Part of a small language model's weights: tied embeddings.
Each number is 128 + 32 x the weight over its row's rms, rounded and kept within 0 to 255. Layers, rows and columns count from 0. The size above them is the row's rms in percent of the matrix's.

# layer 6 attention output (transposed), 192x384, rms 0.0278, rows 186-191, columns 128-255
size [101 106 110 113 108 102]
[[115 147 146 168 116 135 126 119  98 123 125  69 168  93 146 132 140 141 153 120 100  64 207 143 150  96 184 122 130 137 112  93  56 126  94 141 113 145 208 118  79  82 129 172 165 161 188  77 153 171 186 127 157 166 116 110 126 166 134 117 135  80 153 108 120 190 136 195 109 137  90 131 127 109 155  42 105 108 127  86  98 106 114 164 139 177 131  70 138 112 134 102 171  85  87 174 102 160 169  89 134 158 131 167 100  65 128 131 126 103  98  76 174 162 125 139 164 150 164 146 148 162 111 121 145 142 130  97]
 [ 99 101 171 104  33 123 154 153 120 198 105 148 112 161 176 106 116 147 195 152 126  73 113 132 139 159  83  99  73  91 116 127 109 156 120 182 137 145 109 175 151 118  81 103 142  79 113 140  79  57  65 139 139  91 171 177 121 180 130 136 146 130 128  88 105 115 116 113 134  64 225 109 136 173 144 151 152 139 157 156 131 123 115 122  74 162 112 191 149 180  75 113 118 162 157 158 141 139 138 150 191 116  93 161 130 138 125  75 125 102 140 100  78 128 100 103 123  97 155  92 110  80 170  92 179  93 153 142]
 [141 103 155 120 144  83 152 157 136  83 133 139 154  95  50  98 100 111  86  92 153 138  71  57 167 127 135 161 113 155 143  84 160 123  98 117 163 164  94 120 180 139 179 142  94 122  58 136 107 117 109 108 126 112 169 158 131  91 103 121 232 127  94 164  79 120 107 195 134 153  58 156 123  95 131 178 149  90 168  88 123 190 102  94 158 135 125  98 124 102 167 106 154  84 168 154  78 123 124 130 129  70 168 145 136 169 134 128  98 130 117  90 155 169  95 153 129 115 149 165  97 144  99 163  86 137  92 129]
 [ 75 197 103 140  76 159 155 122 105 177 140 119 129 120 160  94 100 167 170 172 157 125 157 133 109  98 117 108  89  64 123  66  63 102 138 122 135 148 167 149  86 121  70 174 107 176 189 136 150 134 144 125 103 159 108 111 160 171 141 160 120  90 205  66 125 104 121 122  93 133 200  79  96 115 168 123 144 124 151 127 153 126 137 179 108 121 110 194 127 122  94  84  67 146  69  94 128 125 109 158 144 176 106 179 137 120 109 114 128 142 136 125 108 104 153 107 128  76 107 123 144 106 150  93 135  73 119 146]
 [167 170  75 104  79  81 192 138 173 136  84 103 163 105 145 122 137 143 123 128 125 130 172 195 105  83 120  57  42 141 100 118  85 113 129 132  74 102 112 117 112 133 107 126  92 166 158  31 192 128 156  97  96 143 128  24 129 123  83 128 165  84 111 148  98  89 102 143 119 150 142 143 204 151 144 145 144 123 148 105  86 157  99 127 101 135 132 161 185 191 127 128 124 105 157 144 180 142  84 100 135 112 154 108 139 121 126 124 102  88 140 119 121 139 115  59 198 186  92 110 150 153 121 140  93 130 139 100]
 [ 72 167  83  84 133  82 149  39 183 146 110 123 148 149 165 139  95 137  96 152 113 126  78 147 157  95 128  92 106 102 157 150 161 112  87 122 127 152  90 124  31  69 130 139 171 145  80 164 107  70 146 156 156 136 134 129 123 168 124 145 160 112 152  99  89 139 128 152 161 141 159 134  97  95 109 177 104 130 163  95 189 154 121 165 178 157  98  90 147 101  91 153 163 110 172 172 129 182 148 117 141 162 121 107 157  98 138 130 141 109 113 165 186 111 112 163 139 132 140 165 133 108 150 115 114 139 115 128]]
# layer 6 attention value, 192x384, rms 0.0163, rows 187-191, columns 128-255
size [101 105 104 104  97]
[[122  79 175 127 128 140 133 125 168 132 159 130 156  94 125 116 117 108 130 140  82 133 174 103 121  97 159 141  93  48 169 122 119  96 131 133  95 151 101 121 146 105  98  88 140 119 157  85 114 115 132 123 132 135 113  45 125  88 165 157 206 148 115 138 180  89 162 114 128 130 107  66  96 137 178 123 128  99  89 129 174 118 172 148 112 109 158 117 178 191 120 143 151 153 108 144 182  76 149  64 144 172 108 166 116 157 164 107 118 122 145 128  44 150 120 138  82 151  96 103 169 135 127 122 124 118 130 118]
 [191  80 103 122 113 171  92 121 155  99  93 126  18 155  82 168  66 183 118 124  93 142 140 119 144 174 105 134 173 141 146  69 162 169 150 134 216 137 121 139 142 132 107 122 146 108 107  74 104 132  87 155 170 106 123 124 154 194  83  67 138  97 124 151 182  49  95 115  86  77 111 119 136  96 153 181  57 163 132 124 140  88  94 142 173 156 126 170 103 145 100 115 174  88 144 160 152 110 100  74  85 105 163 125 153 109 162 125 163 154 107 124 152 182  90 148 130 180 122 129 175 108 102 159 110 178 105 181]
 [ 98 131 116 132 110 137 123 146 133 112 189 112 124 145 145 133 178 114 142 102  76 115 165 149 135 138  81 123 168  85 170 124 150 141 102 127  95 102 148 115 116  87 168 178 177 121 133 120 109  89 149 105 149 148 114 165 134 130 124 156 159 100 110  88 183 155 186 136 134 101 129 139 131 196 137 128  26 166  96 117 117 128 101  95  49 103 129 138 164 155 132 103 102 111 132 129 167  85 147 166 124 114 107 126 123  96 137 161  96 213 131 110  67 125 146  77 154 181 118 168  54  98 144 184 151  65 112  92]
 [135 108  96  83  97  97 151 102 130 149 109 111 117 154 158 127 134  90 141 190 150 151 119 176 151 121 136 122  72 124 137 124  94 138 142 172 139 143 120  79 152 134 163 141  82  89 134 193 122 119 103 175 130 156 142 148 169 138 171  84 152 134 141 167 156 119 106 103 107 136 151  92 139 115 192 105  92  99  96  97 176  63 191 174  72  54 122 122 105 104  77 163 185 150 141 148  94 162 188 113 134 108  94 120  72 123 107 116 105 158  97 137 150 185 126 174 139  90 109 113 130 143  98 108 172  86 128 108]
 [166 127 170 160 136 163 135  83 114 145 142  82  99 134 171 136 179  56 170  83 111 159 127 117 120 162 123 141 143 115 113 115  59 158 132 142 118 157 115 140  80 143 174 115 101 166  89  97  92 149 155 128  86 147 148 158  78 127 177 123 186 143  97  82  91 127 150 130 181 169 108 182  66 167 114  88 135  91 131 145 141 174  78 127 124 127 119  77 104 131 140 184 125 121 156 110 151 181 148  96 108 146 110  51 197 176 125 203 138  46  96 115 132 118 184 100 126 106 133 145 147  90  99 123 200  92 120 143]]
# layer 6 MLP up, 1536x384, rms 0.034, rows 0-21, columns 128-255
size [109 101 100  92  94 107 100 102  98 103 105  94  97 102 103 105 102 103  95 103  97 102]
[[190 148 142 151 138 153 102 121 142 102 223 137 110 104 109  87 106 153 128 123 120  95 103 102 107 191  94  96  98 139 159 154 117 145 187 146 107  99  61 100 120 100 161  92 113 145 116  86  89 132  78 162 183 126 163 179 175  47 152 128 128 101 146 144 108 102 153 140  79 105 166 114 130 153 172 191 114 132 165 135 133  87  81 104  56 102 179 144 112 174 166 146 125 112 116 118 138 132 135 149 115 189  69 151 112 131 103 147 118 127 122 198 118 178  74 107 194 129 133  96 155 153 164 123 116 160 100 151]
 [202 163 173 191 120 197 122 137 144 150 164 181 122 127 156 151 217  64 142 122 113 111 114 111  88  99 167 107 135 152 156 151 100 105 167  93 120 150 145 109 149 161  83 180 112  89 171 117 127 119 105 130 125 120 140 108 175 109 114 140 115 111  68 119 110 157 104 156 158 157 142  99 103 169 145 153 134 125 152 105 200  90 167 153 101 151 171 104 143 221 146 137 135 163 139 143 113 129 149 117 153 112 133  94 172 131  19 131 144 116  93  99 138 102  78 102 113 116 121 187  84 132 167 138 174 127 115 178]
 [ 79 153 106 158  53 167 128 113 161 166 132  97 113 129 155  87 110 163 199  38 108 143 118 162 129  71  72 129  72 154  65 144 138 149  70 149 106 151 116 144  99  88 178 144 163  89 150  93 100 105 108 149 132 180 100 178 100 153 148 136  86 106 123 105 169 141 103 157 144 112  99 151 143  86 170 157 107 108 123 129 134 101 152 115 126 139 127 107 138 143 130 187 117 164 122  80  65 160 123 162 149 156  64  50 180 114 119 120  68 103 144 175 144 115  87 192  75 171 125 132 143 158 128 123 117 157  94 129]
 [158  86  74 126  64 115 142 142 163 125  90 112  89 112 113  93 137 158 116 124 107 115 125  71 132  84 133 176 156  98  78 127 118  65 135 172 116 127 134  88 159 109 142 203 150 174 168  80  94 163 116 157  77 154  85  68 171 169 152 154 169 174 108 138 145  67 153 105 175 170 103  90 168 114 101 145 147  98 135 119 137 176 164 120  91 101 133 117 136 122  95 118 114 140 104  41 138 151 124 107 121 101  86  64  98 118 111 146 118 160 136 134 136 138 200 146 168 148 120 132 120  93  93 173 127 107  95 145]
 [ 90 110  69 170 110 171 126 127 156 129 132 101 212  96 146 151  60 173 128  91 102 147 101 181 109 121  93 117  62 100 126 111 145  89 142 181  95 142  95 130  89 116 140 143 141 141  84  90 177 145 132 162 108 123 186 136 137  93  91 147 105 129 127 175 127 152 137 138 144 115 123 112 139 109 143  54  82 122 142 106 123 139 106 151 140 105 104  71 177 172  73 232 146 140 113  53 130 139  78 112 118 152 125 106 147 137  76 147 118 164 156 116  96 106 102 135  75 131 160 150  77 123 143 114 108 128 147 149]
 [ 61 103 162 167 139 127 110 146 186 101 154 186 102 153 171 148 152 169 136 116 120  13  78 139 137 111  84 179 150  86 142 176 152 107 137 140 139 160 148 158 126 108  97  85 163 129 112 128 107 120 140 102  93 114 134 123 143 183 157 104  98 157 103 136  86  76 101 135 186 134 144 142 136 165 142 177 135 131 114 117 102 112 121 147 150 107 165 143 121 169 164 122  88 165 104 133 128 176 142 107 140 168 100 147 132 159  85 148 160 111  97  82 141 101 139 141  49 118 139 161 106 178 134 119 107 115 175 167]
 [143 166 135 162  86  81 160  99  97  57 146 135 146 107 188  97  88 118  97 178  86 105  75 187 117 132  90  97 131  99 171 156 141 161  91 152  85 177 185 127 123 149 147 109 158 131 193 100 103  77 135 149 127 149 132 165 100 172 220 214  87 143 121 127  70 119  97 128 131  98 134  49 121 143  52 114  80 105 155 183 101 175 141  97  86 104  86 124 162 145 201 128 176 111 120 114 119 128  99 149 108 120 136 133 156 133 193 114 104 112  99 102 129 135  99 135 140 197 153 138  96 117 156 124 152 136 123 146]
 [148 105 121 132  99  86  51  96 168  72 123  97 108 136  87  93  98 106 169  94  88 120 131 133  83 108 144  97 129 163  91 150 192 110 183 129  60 216 159 118 130  97  94 135 143  71  79 142 140 126 123 141 136 127 108 158 107  69 120 101 103 160 102 120 134 117 135 177 177  78  84 103  77 114 118 155 113 146 114 119 119 136 147 121 104  21 102 125 122 176 189 136  83  79 127 115 161 133 125  99 177 132 151 185 141 133 105  79  78 142  76 135 126 134 132 151  50  77 114 151 166 153  86 138 131 155 110 163]
 [145 158  81 136 159 162  85  85 154  87 100 104 111  82  92 126  92 109 129 161 175 129 163 144 160 120  75 107  76 104  87 169 136 139 153  60  98 146 103  90 166 117 184  94 151 178 176 105 145 125 112  78 132 153 182 101 102 172 165 144 104 106 167 183 105 130 113  87 210 134 124 129 107 158  98 133 104  99 110 101 141 154 128 127 174  81  88 103 174 124 102 123 143 135 123  64 167 200 182 165 152 107 101 108 122 197  96 147 124  67 142 121 126 122  82 144 130  63 155 142  60 154  75 129 126 116 117 149]
 [146 118  91 174 166 193 105 155  92  56 117 141 145 148 154  81  89 147 136 131  92 125 155 107 162 123  87 125 103 141 149 139 213 201 154 122 124  71 157 139 115 145 133 111 114 169 143 176 132 170 138 133 170 110 182  93  85 146 145 122 172 172 157 134 143  84 123 120 165 126 111 154 115 160 152 126 133  97 103 121 167 118  69 152 101 111  92 104 155 185 133 170  92 144 125 169  44 152 163 155 156 112 122 174 148  96  36 131 110 165 118 126 126 177  52 110 139  71 155 137  79 126 133 134  72 139 115 163]
 [ 44 138  95 175  86 176 138 122 103 119  96 120 113 134 132 163 135 119 111 144  56 110 131 135 133 121 124 110 171 128 131 118 105 116 166 101 112 121 124 144 103 143  97 115 151 136 181  82  40 121  70  63 141 184 151  63 149 108 157 114  97 141 147 164  73  75  98 119 156 138 139 120 125 118  99 201 130  82 116 119 114  66 124  71  75 121 133 136  96 139 189 131 178 166 129 146 143 168 125 137 175 176 149 169 112 154  67 178 117 148 162 138 152 160 184 151 102 129 112  80 105 119 129 162  91 127 109 141]
 [ 66 104 106 146 179 106 157  66 177 172 157 143 108  80 135 213 149 156 126  91 146 165 121 151 169 113  78 153 144  54 115 122 116  94 110 104 144 125 137  76 100 112 173 133 153  91  91 102 104 192  62 137  76 124 143  81 143 149 141 110 127 140 115 126  99 113 120 144 137  53  89 154 138  94  95 197 108 156 215  84 189 121 100 135  88 135 152 119 207 134  84 131 136 160  73  82 162 151 132 124  96  65 159 138 108 106 103 162 122 155 123 154 128  97 156 195 184 106 106 110 144 127 105 136 149 133 116 118]
 [138 110 112 167 137 152 146 134  97 129  83 136 111 110 137 113 132  42  77 100  68  94 123 115 147 103 155  87 167 125  86 181 129 137 141 112 137 102 161 110 191 132 126 164  77 140 175 248 174  78 105 151 142 150 145 161 179 167  91 140 100  81 130  99 114 139 128  93 139 151 130 106 100 179 111 109 136 144 115 125 127  94  85 126 132  83 134 158 126 160 110 172 131 193 133 169 142 144 121 152 124 134 137 107 142  77 147  95 107 142 157 124  62 170 176 166 101 151 170 180 138 153 141 167  93  88 126 125]
 [121 153 125  98  72 192 141  88 150 101 132  93 150 165 112 144 142 185 104 108 104 145 128 174 122 125 104 143 128  83 188 167 182 132 147 157  74 141  70 139 102 100 157 168 117 176  90 150 129  68 107 126 107 141 110 103 158 119 169 146 108 109  88 208 122 146  73 115 193 127 213 175 129 125  96 115 152 121  82 117 101 120  47 151 113 131 132 155 126 150 127 169 133 163 162 133 116 195 149 159 100 121 149 121 127 196 171 152 128 118 167 142 116 101 119 148 172  47 128 150 110 126  90 152  77 199 136 119]
 [124 167  81 129 132 138 124  98 159 148 163 116 109 147 166  70 141  88  38 101 122 155 126 105  97  83  91 130 133 102 118 158 163 162 133 128 109 169  48 130 131 168 100 182 112 153 162 100 121 141  63 161 187 115 155 146 148 145 135 103 168 113 152 163 166 106 197 108 135 126 135 115 126 131 156 159 146 100 111 171 143 106 130 191 101 130 137  90  87 140  65 132 135 142 142  63 155 130 132 139 111  78 101 122 185 127 111 123 101 128 135 149 171 103 138 160 160 120 143 116 121 109 162 123 103 125 112  84]
 [157 165 126  96 144  99  96 108 150 133 119 134 124  73 183  82 115 174 144 182 146 139  98 161  85  95 110 121 118 112  91 184 124  65 124 134 137 134 116 161 170 166  85 134 141 143 117 159  92 131  40 135 149  94 142 188 114  80 106 160 106 111 139 116 134 129 129 190 140 108 108 133 158 113 207 103 113 175 119 195 120  60  88 158 169  83 134 122 120 118  93 140 156 158 145  97  73 162 166 190 168  94  62 126  98 136 135 115 109  95 153 140 141 102  66 109 142 107 122 123 156  96 148 131  95 159 126 115]
 [149 116 107 133  88  96 111 102 193  93 163 161  88 104 213 132 106 126 116 131 139  51 138 132 107  92 122 144  95  46  95 184 104 180 143 123 150 104  78 115 174 126 163 111 233 139 124 139  79 119 104 146 137 116 127 193  93  62 123 157 206 114 135 135 150  96  85 155 187  80  95 107 112 122 120 110 158 120 132 146 120 153 145  98 154 129 148 113 141  93 111 151 117  66 131 137 112 187 191  86 112 162 104 156 145 193 146 153 147 136  96  94 165 153 125 154 133 132 164 121 143 134 135  83 114 209 164 158]
 [117 134 122 146 143 134 189  90 183  88 146 202 169 156 144  91  76 203 110 105 102  69 113  91 128 138  77 147 159 149 103  85 150 108 129 171 131  90 126 102 146 139  41 118 128  84 133 165  75  75 170 104 138 149 130 171 166 144 187 165 127 151 117 116 135 156 100 188 146  93 116 127 126 137 138 156 136  89 124 184 196  73 150 108 113 117  70  40 176 120  77 169 112 156  42 127 167 134 119  75 130 155 161 137 134 113 146 159 154 122 123  93  87 165 101 169  84 108 201 115 113 194 127 125 131 188 130 116]
 [ 95 129 156  92 162 114 164 118  76  83 155 194 171  93 196 101 133 135 125 102 118 163  67 189 138 112  91 170  60 144 119 151  97 155 108 154 130 178  68 140 164  77 150 184 116 132  33 121  61 110  88 152 143 107 120 148 145 190 171 119 148  68 148 125 149 130 109 182 103 107  94 136 126 121 150 173 151 123 123 143 120 107 112 136 117  70 156 116  86 138  83 121 152 160 142 158  93 122  94  83 115 100  91 137 150 128  89 112 159 116 127 109 123 142 124 102 125 140 128 132  59 139 154 206 143 115  81 161]
 [ 81 140 158 125 110 102  92  79 175 139 114 129 116 142 121 140 162  87 129 126 166  69  83 150 132 143  72 146 176 136 112 149 151 155 107 128  97  96 171 152 190 187 130  83  62 102 121 174 120 187 155 103 118 150  99 144 111 139  81 154 142  90 142 164 114 126 111 205 130 111 173 116 123 154 128 118 116 124 152 155 133 133 173  78  78 138 154 104  85 143 101  95 127  98 134 172 136 157 170 101 106 150 159 119 120 144 109 122  92 106 159 161 127 165 121 133 143  73  82 139 102 148 172 128  68 133 126 186]
 [115 155 159 132 189 122 117 140 129 128  97 114 136  69 101 105 131 116 149  97 156 150 135 134 163  81  41 114 170 144  91 116 103 100 133 106  85 153  76 125  90 109 132 103  72 133 105 117  85 139 134 122 139 117 153 122 147 175 115 137 121 128 100 155 101 160 132 116  78 106  50 155 114 159 125 145 118  83 149 151 128  49 114 136 110 137 127 145 184 136 109 143 113 132 175 160 109 144  80 149 148 111 101 122 132  62 130 135 150 135 168 166  98 166 126  89 113  86 155 146  85 159 127 119 142 123 139  91]
 [166 118 146  74 139 129 112  82 146 115 121 137 178 137  96 162 127 139 127 120  98 132  75  72  89 127  94 113 110  86 110 133 108 135 120 164 119 129  54  84 188 177 132 160 179 141 109 127  84 109  88 127 159 168 144 122 128 154 103 110 160 117 116 117 144 121 140 152 118 108 182  88 122 134 119 184  82 102 140 188 106 118 123 126 189 112  97 129 161 178 136 108 134 118 174 184 154 210 182 116 115 122 135  86 187 160 130 143 153 104 149 185  77 165 117 148 113 106 172  84  77 131 168 109 125 175 139 200]]
# layer 6 MLP down (transposed), 1536x384, rms 0.0304, rows 0-20, columns 128-255
size [113  91  99  94  96 110 101 107 107  98 100  95  95 108  98 107 111 110 104  98  99]
[[161 102 113 125 138 171 143 146  65 114 110  81 121 180 152 121 157 123 191 100 186 161 117 107  76 157  83  93 136  56 160 148 105 166 126  32 113 148  87 118 142 113 180 148 175 114 122 122 107 116  97 155 105 158 132  56 134 183 161 146 111 118 138 113 130 147 137 107 148 114 145 123 188  86 127  56 135 162  91 189 128 101 114 120 159 161 108  42 150 125 152  78 177 150 112 115 143 107 127 117 128 148 123 111 107 162 126 170 197 161 167 151  77 133  98 160 123 125 155 132 169 201 125 103 145 120  85 125]
 [ 86 141 143  98 127  69 129 105 127 179 168 129  49  93 131 170 138 133 156 126 111 140 103 125 135 165 105 126 168 146 164 158 107 139 148 135 103 137 103 102 106 185  79  97 116  59 136  53 111 191 148 182 102 145 130  96  70 116 123 151 176 127 148 207 102 152 119  90 114 200  62 104 143  94  65  97 181 168  78 113 123 138 102 145 173 125 117 118  89  61 201 116 125 123 145  74 158 137 146 150 158 184 230 164 111 167 137 145  89 143 117  80 112 102 180 111 124 114 107 106 130 142 102  93 117 130 126 160]
 [143 197 187 141  89 101 114 144 101 165 128  65 131 154 106 152 103 150 160 131 168 117 125 126 118 137  50 145  89 110 137 120 123 143 127 150 132 119 130 107 141 102 143 114 108 123 125 114 156  80 109 173 180 188 202 172 203 127 168 101 172 206 103 137 135 149 140 124  95 128 170 111  97  76 108 170 205 147 110 165 169 112  57 136  86 116 126  74  99  90 105 127 163 116 115 119 154  89 170 125 113 160 138  50 119 118 152 159  92 134 153 149 135 171 165 151 121 107 135 108 110 169 127  88 146 147 141 156]
 [137 115 146 117 117 142 131 162 117 163 165 135 136  95 174 185 112 168 131 172 123 111 167 154 173 124 124 148 128 205  81 130 120 120 102  90 102 190 145 142 125 115 131 101  78  87 119  96 126  97 135  83 138  93 113 154 159 115 110 153 164 118 133 113 124 162 134 161 113 118 159  45 106 111 157 123 147 112 147 194 180  73 189 130 200 134 130  72 118 133 115 144 139 131 127  71  85  94 181 165 113 141 176 113 146  98 155 105 169 131  83 114 107  62 136 125 116 106 133 129 171 136 108 154 144 122 159 147]
 [106 126 151 103 147 159 163 126  86 196 149 131 153 132 115 110 137  64 127 133 158 158 155 113 104 140 116 117 148  75 168 162 114 102 129 124 107 182 163 170 200  75 152  81 153 101 165 175 129 165 125  90 112  91 118 112 108 158 115 120  72 146 169 123 123 144 144 237 107  88  94 110 136  91 135  96 142 167 127 132  98  89 136  95  94 142  82 163 104 242 148 121 135 124 125  74 147  59 145 140 136 132  94 181 181 133 194 119 117 160 123 163 127 137 111 149 146 163 100 134 159 139 103 136 158 136 166 120]
 [111  78 132  99 152  97 178 141 155 145 218 146 109 167  88 129 146  87 129 129 161 148 152  92 165 109  88 123  53 124 128 138 166 134 116 112 104 121 122 103 111  78 132 113 144 153 132  80 114 193 123 104 163 155 151  95 154 126 145 150  77 160 111  92  95  86 163 143 154  92 146 142 192 184 101 109 136 141  87 129 156 140 153 143  66  89 108  90  85 113 176  86 141 130 101 155  95  88 123 114 107  90 115 227 151 151 141 116 138 133 172 116 125 167 108 141 189 162 102 114 144 121  97 117 101 124  97 120]
 [156 146 177 179 132  85 114 189 143 127 212 156 117 137 131 143 168  95 140 126 154 109 141 131 114 138 107 142 103  95 136 141 124  94 185  87 123  97 210 173  82 117 102 175 149  99 164 122 115 178 136  48 150 124  67 140 117 149 130 139 113  79 184 149 166 121 143 138  80 146  98 169 105 121  78 145 128 150 113 102  89 103  97 100 109 145  84  95  93 168  39 167 188 133 151 109 152 128  77 135 148 163 163  80 129 139 197  89  91 150 171 123  86 147 148 116 141 148  84 123  74 143 155 129 132 119 135  88]
 [172 111 108 165 111 105 120 148 108 169 156 182 126 134 161 142 134 123 164 133 102 134 117 129 207 104 138 191 134 160 116 146 137  97 160  74 112 182 108 144 114 133 159 118 131 127 145 115 135 121 145 169 102 155 107 128  81 127 160 129  96  83 179 118 137 133 106 223  74  82 115 148 125 110 154 110  81 165 140 120 107  92 143 132  96  62 141  98 162  84 121 162 174 143 144  80 104 112 176 118 142 159 145 139 171  73 131 132 128 123 193 155 143 120 149 184 106 163 111  64  88 140 140 115 109 107 170  94]
 [112 118  91  99 141 137 129 129 106 143 107 124 127 100 123 127 170 113 128 106 205 138 112 123 167 150  95 150 127 174 129  85 182 105 137 137 165 146  94 185 148 105 154 100  87 110 164 134 111 153 142 139 140 157 142 106 176  96 121  81  71 145 140  73  95 130 109 166  76  94 221 175 132 103  90 129 141 111 130  60  69 189 211 107 139 136 146  76 178  73 145 134  96 138 135 131 156 171 129 173 117 222 149 149 136 146 122 117 101 100 143 174 170 115 144  90 169 119 141 132 118 126 126 169 107 158  89 143]
 [139 108 175 151 136 101 124 123 158  99 110  83 122 142 103 235 108 147 183 189 134 121 138 109 168 140  98 158  96 170  95  93  67 153  32  87 123  98 175 161 159  95 130 100 157 137 113 174 128 184 102 133 127 105 137 100 154 168 102  96 119 126  84 134 140 114 124 128 133  79 136 133 189  73 164 135 120 108 164 109  91 159 112 127 190 162 112  87 155  98 166 151 124 184  95 146 165  98 156 100 170 129 192 107 140  79 172 163 118 165 156 151  67 124 125 186 119 182  83 150 172 139  78  97 118 168 117 153]
 [123 163 111  79 183 128 142 146 170 132  95 119 110 161 107 114 166 178  77 137 167  93  79  95  93 140  68 149 125 103 112 123  95  85 166 147 121 161 101 168 133 101 183 201 105 110 157 111 169 145 157 116 141 105 109  83 122 153  95 118 194 112 107 122 110 137 142 115 176 119 170 122 134  79 114  86 118 141 167 102 113 181 191 204 114 143 179 144 129 121 159 104 101 113 111 122 105  91  73 140 104 182  96  84 157 134  61 104 101 107 151 122 108 123 116 142  69 129 148 130 140 107 130 153 164  53 107 146]
 [175 162 130 141 110 136 115 113 138 118 123 128  86 146  85 117 136 110  95  83 180 133 111 125 122 129 100  51 120 193  98 146 155 174 174 129 108 144 142 132 123 145 120 135 143 116 193 129 106 142 166 171  95 172 104 133 160  89  65 135 156 115  78 152 127 126 104 177 104 210  77 177 138 120 143 124 122 106  87  93 154 137 138  73 164 121 211 116  94 188 163 146 138 152 208 140 112  89  78 117  93 137 125 112 163 154 142 148 130 115 211 131  85 104 141 121 143 186 151 141 162  80  81 132  39 136  97 156]
 [ 93  56 147  92 211 126 114 136 177 111 101 132  67 159  86 137 122 164  81 155 106  97 138  96  99  88 191 104 139 105 149 125 154 157 144 189 167 134 149 148  49 110  86 122 107 113 135 103 133  93 167 160 161 100 106 152 109 158 107  76 131  99 113 161 124 117 176 105 153 186 174  89 175 103 115 152 125 134 131 165 116 125 170  80 156 136 138 147 104 129  96 151 168 114 159 139 151 117 129 121 148 166 154 108 131 157 158 127 123 112 177 157 102 127 125 142 128 113 136 142  87 122  98 162  79 118 129  65]
 [147  84 117 105 136 110 153 120 119 122 136  88 133  96 102  88  71  95 150  69 138 150 130  88  94 185 145 149  98 113  89 109 134  94 118 141 111 152 162 205 100 135 122 131 126 111  88 104 145 141 151 141 105  99  93 116 101 126 159 146  59  53 100 140 134 149  81 141 151 131 121 137 158 117 155 134 115 154 103 124 124 149 134 192 106 158  65 146  81 124 161 169 145 146 168 116  79 195 126  78 140 166 180 105 124 147 131 147  93 128 113 131  98 156  95 131 105 101 178 107 132  78  65 174 137 165  96 144]
 [213 151  69  78 158 117 117 127 149 143 132 121  74 124 121 132 162 154 151 104 122 160 109 136 104  82 106  94  56 109  71 146 183 123 115 163  64  88  98  80  75 151 108  96 155  98 113 125 179 102 166  92 176 107 160 183  78 110 116 152  95 134 103 103 193  82 144  61 138 134 154 168 162 115 135  95 157  87 154 125 148 104 118  73 126 104 139  93 123 129 159  94  95 123 155 110 146  87 122 140 139 127 132 189 134 105 131  98 123 151 158 118 128 140 159  94 124  84 162  95 132 135 132 136 137 109 146 117]
 [100 167 108 151 143 182  90  72 113  76 174 116  53 117 208 162 137 147 107 122 108 163 147 110 110  89  96 143  61 140 127 165 172 138 106  61 146 129 107 114 110 122 137 134 140 186 166 187 146 174 133  99 167 179 150  80 166 153 158 136 169 151 125 117 158 112 188 178 106 134 131 120 158 165 180  66 191 152 142  98  78  95 123 121 121 175 152 194 115 141 156 185  72 161 174 100 157 133 158 146  91  46 122 123 130 133 124 129  94 126 132 164 176 100 165 135 124 193  33 138  98 146 166 162 176  69 113 165]
 [158 132 117  92 101 122 104  64 101 146  78 156 122 104 133 118 145 136 121 143 123 123  85 192 105  86 123 131 159  95 135  62 104 123 153 172 189 114 103 164 164 139  70  48 158 111  99 148 172 125 113 175 118 146 155 111 111  95 127 171 181 183 170 166 186 104 145 153 137 118 113  98 145  95 134  77 140 157 101 108 203 140 121 109 137  75 109 133 116 147  76 146 165 102 143  92  65 103 111 154 124 114 196 169 128 196 117 114 133 154 173 134 116 187 207 111 122 116 111  91 120 113 142 118 112 180 150 122]
 [108 164 141 160 165 148 140 117 106 111 126  80 122 121 154  97  80 122 178 119  62 125 176 180 181  95 113 129 197  92  93 173 118  78 171  76  72 120 165  81  93 174  75  69 117 135 159 127 134 154 104 111  76 145 132 117 102 134 126 143 167 100 129 144 126 119 171 139 120 113  84 118 113 117 122 157 101  92 143 171 129  79 161 150 147 141 138 146 116 144 153 171 153  90  91 134  55  98 155 103 116 122 108 132 138 144 168 105 117  96 155 108 127 120 165 182 111  70  90  97 107 128 124  73 122  86 132 189]
 [ 92 107 145 103 166  83 109 152 152 158 153 144  77  80  64  85 133  86 129 165 146 133 178 132 185 148 116 113 102 202 106  82 118 155 110 152 182 138 136 116 122 117  83 180  80 103  89  96 155 150 105 122 169 124 167 177 113 141 119 141 160 118  80  87 113 118 132 158 113 130  90  69  57  67  88 141 130 102 177 174 137 136  66 151 129  79 165 160 155 157 130 181 168 173 127 133 136 131 109 124  87 123  99 150 191 116 137  58 123 106 121 100 114 139  73 147 113 129 150 123  67 162 173  94 146 125 132 187]
 [143 159 148 121 113 110 130 106 187 159 165 143  71 169  96  97 153 176 136 139 130 103 113 146 117 115 153 109 132  84 153 167 137 137  76  85  96 104 179 138 154 103 147  50  76  95 111 147 130 160 205 146 181 128  78 140 101 138 139 178 143 151 101 103 122 116  79 233 117 175 134  89 122 129 120  98 120 159 172  87 124 128 164  79  97 165 123 112 162 113  99 133  81 115 108 102 139 119 157  74  57 135 139  96 147 109 143 155 116 111 121 152  69  57  67 236 105  74 102 120 128 137 187 124 130 173  94 143]
 [132  93 147 182  93  99 140 107 166 138 127 134 120 200 101 140 117 131 123 124 121 157 111 140 184 112 130  94 144 138 133  62 141 128 175  78 157 145 167 126 143 153 127  77  82 160 207  80 193  86 135 157 170  92 164  89 120 140 131 162 119 130 142 150 110  94  97  97 147  69 165  69 148 115  45 128 206 167  61 120 111  79 123 112  98 168 109  93 149 185  97 137 119 110 166 170 119 111 166 129 152 150 206 149 171 138 169  78 138 119 184 119 131 168 118 122 144 134 153 147 167 135  52 196 169  76 141 157]]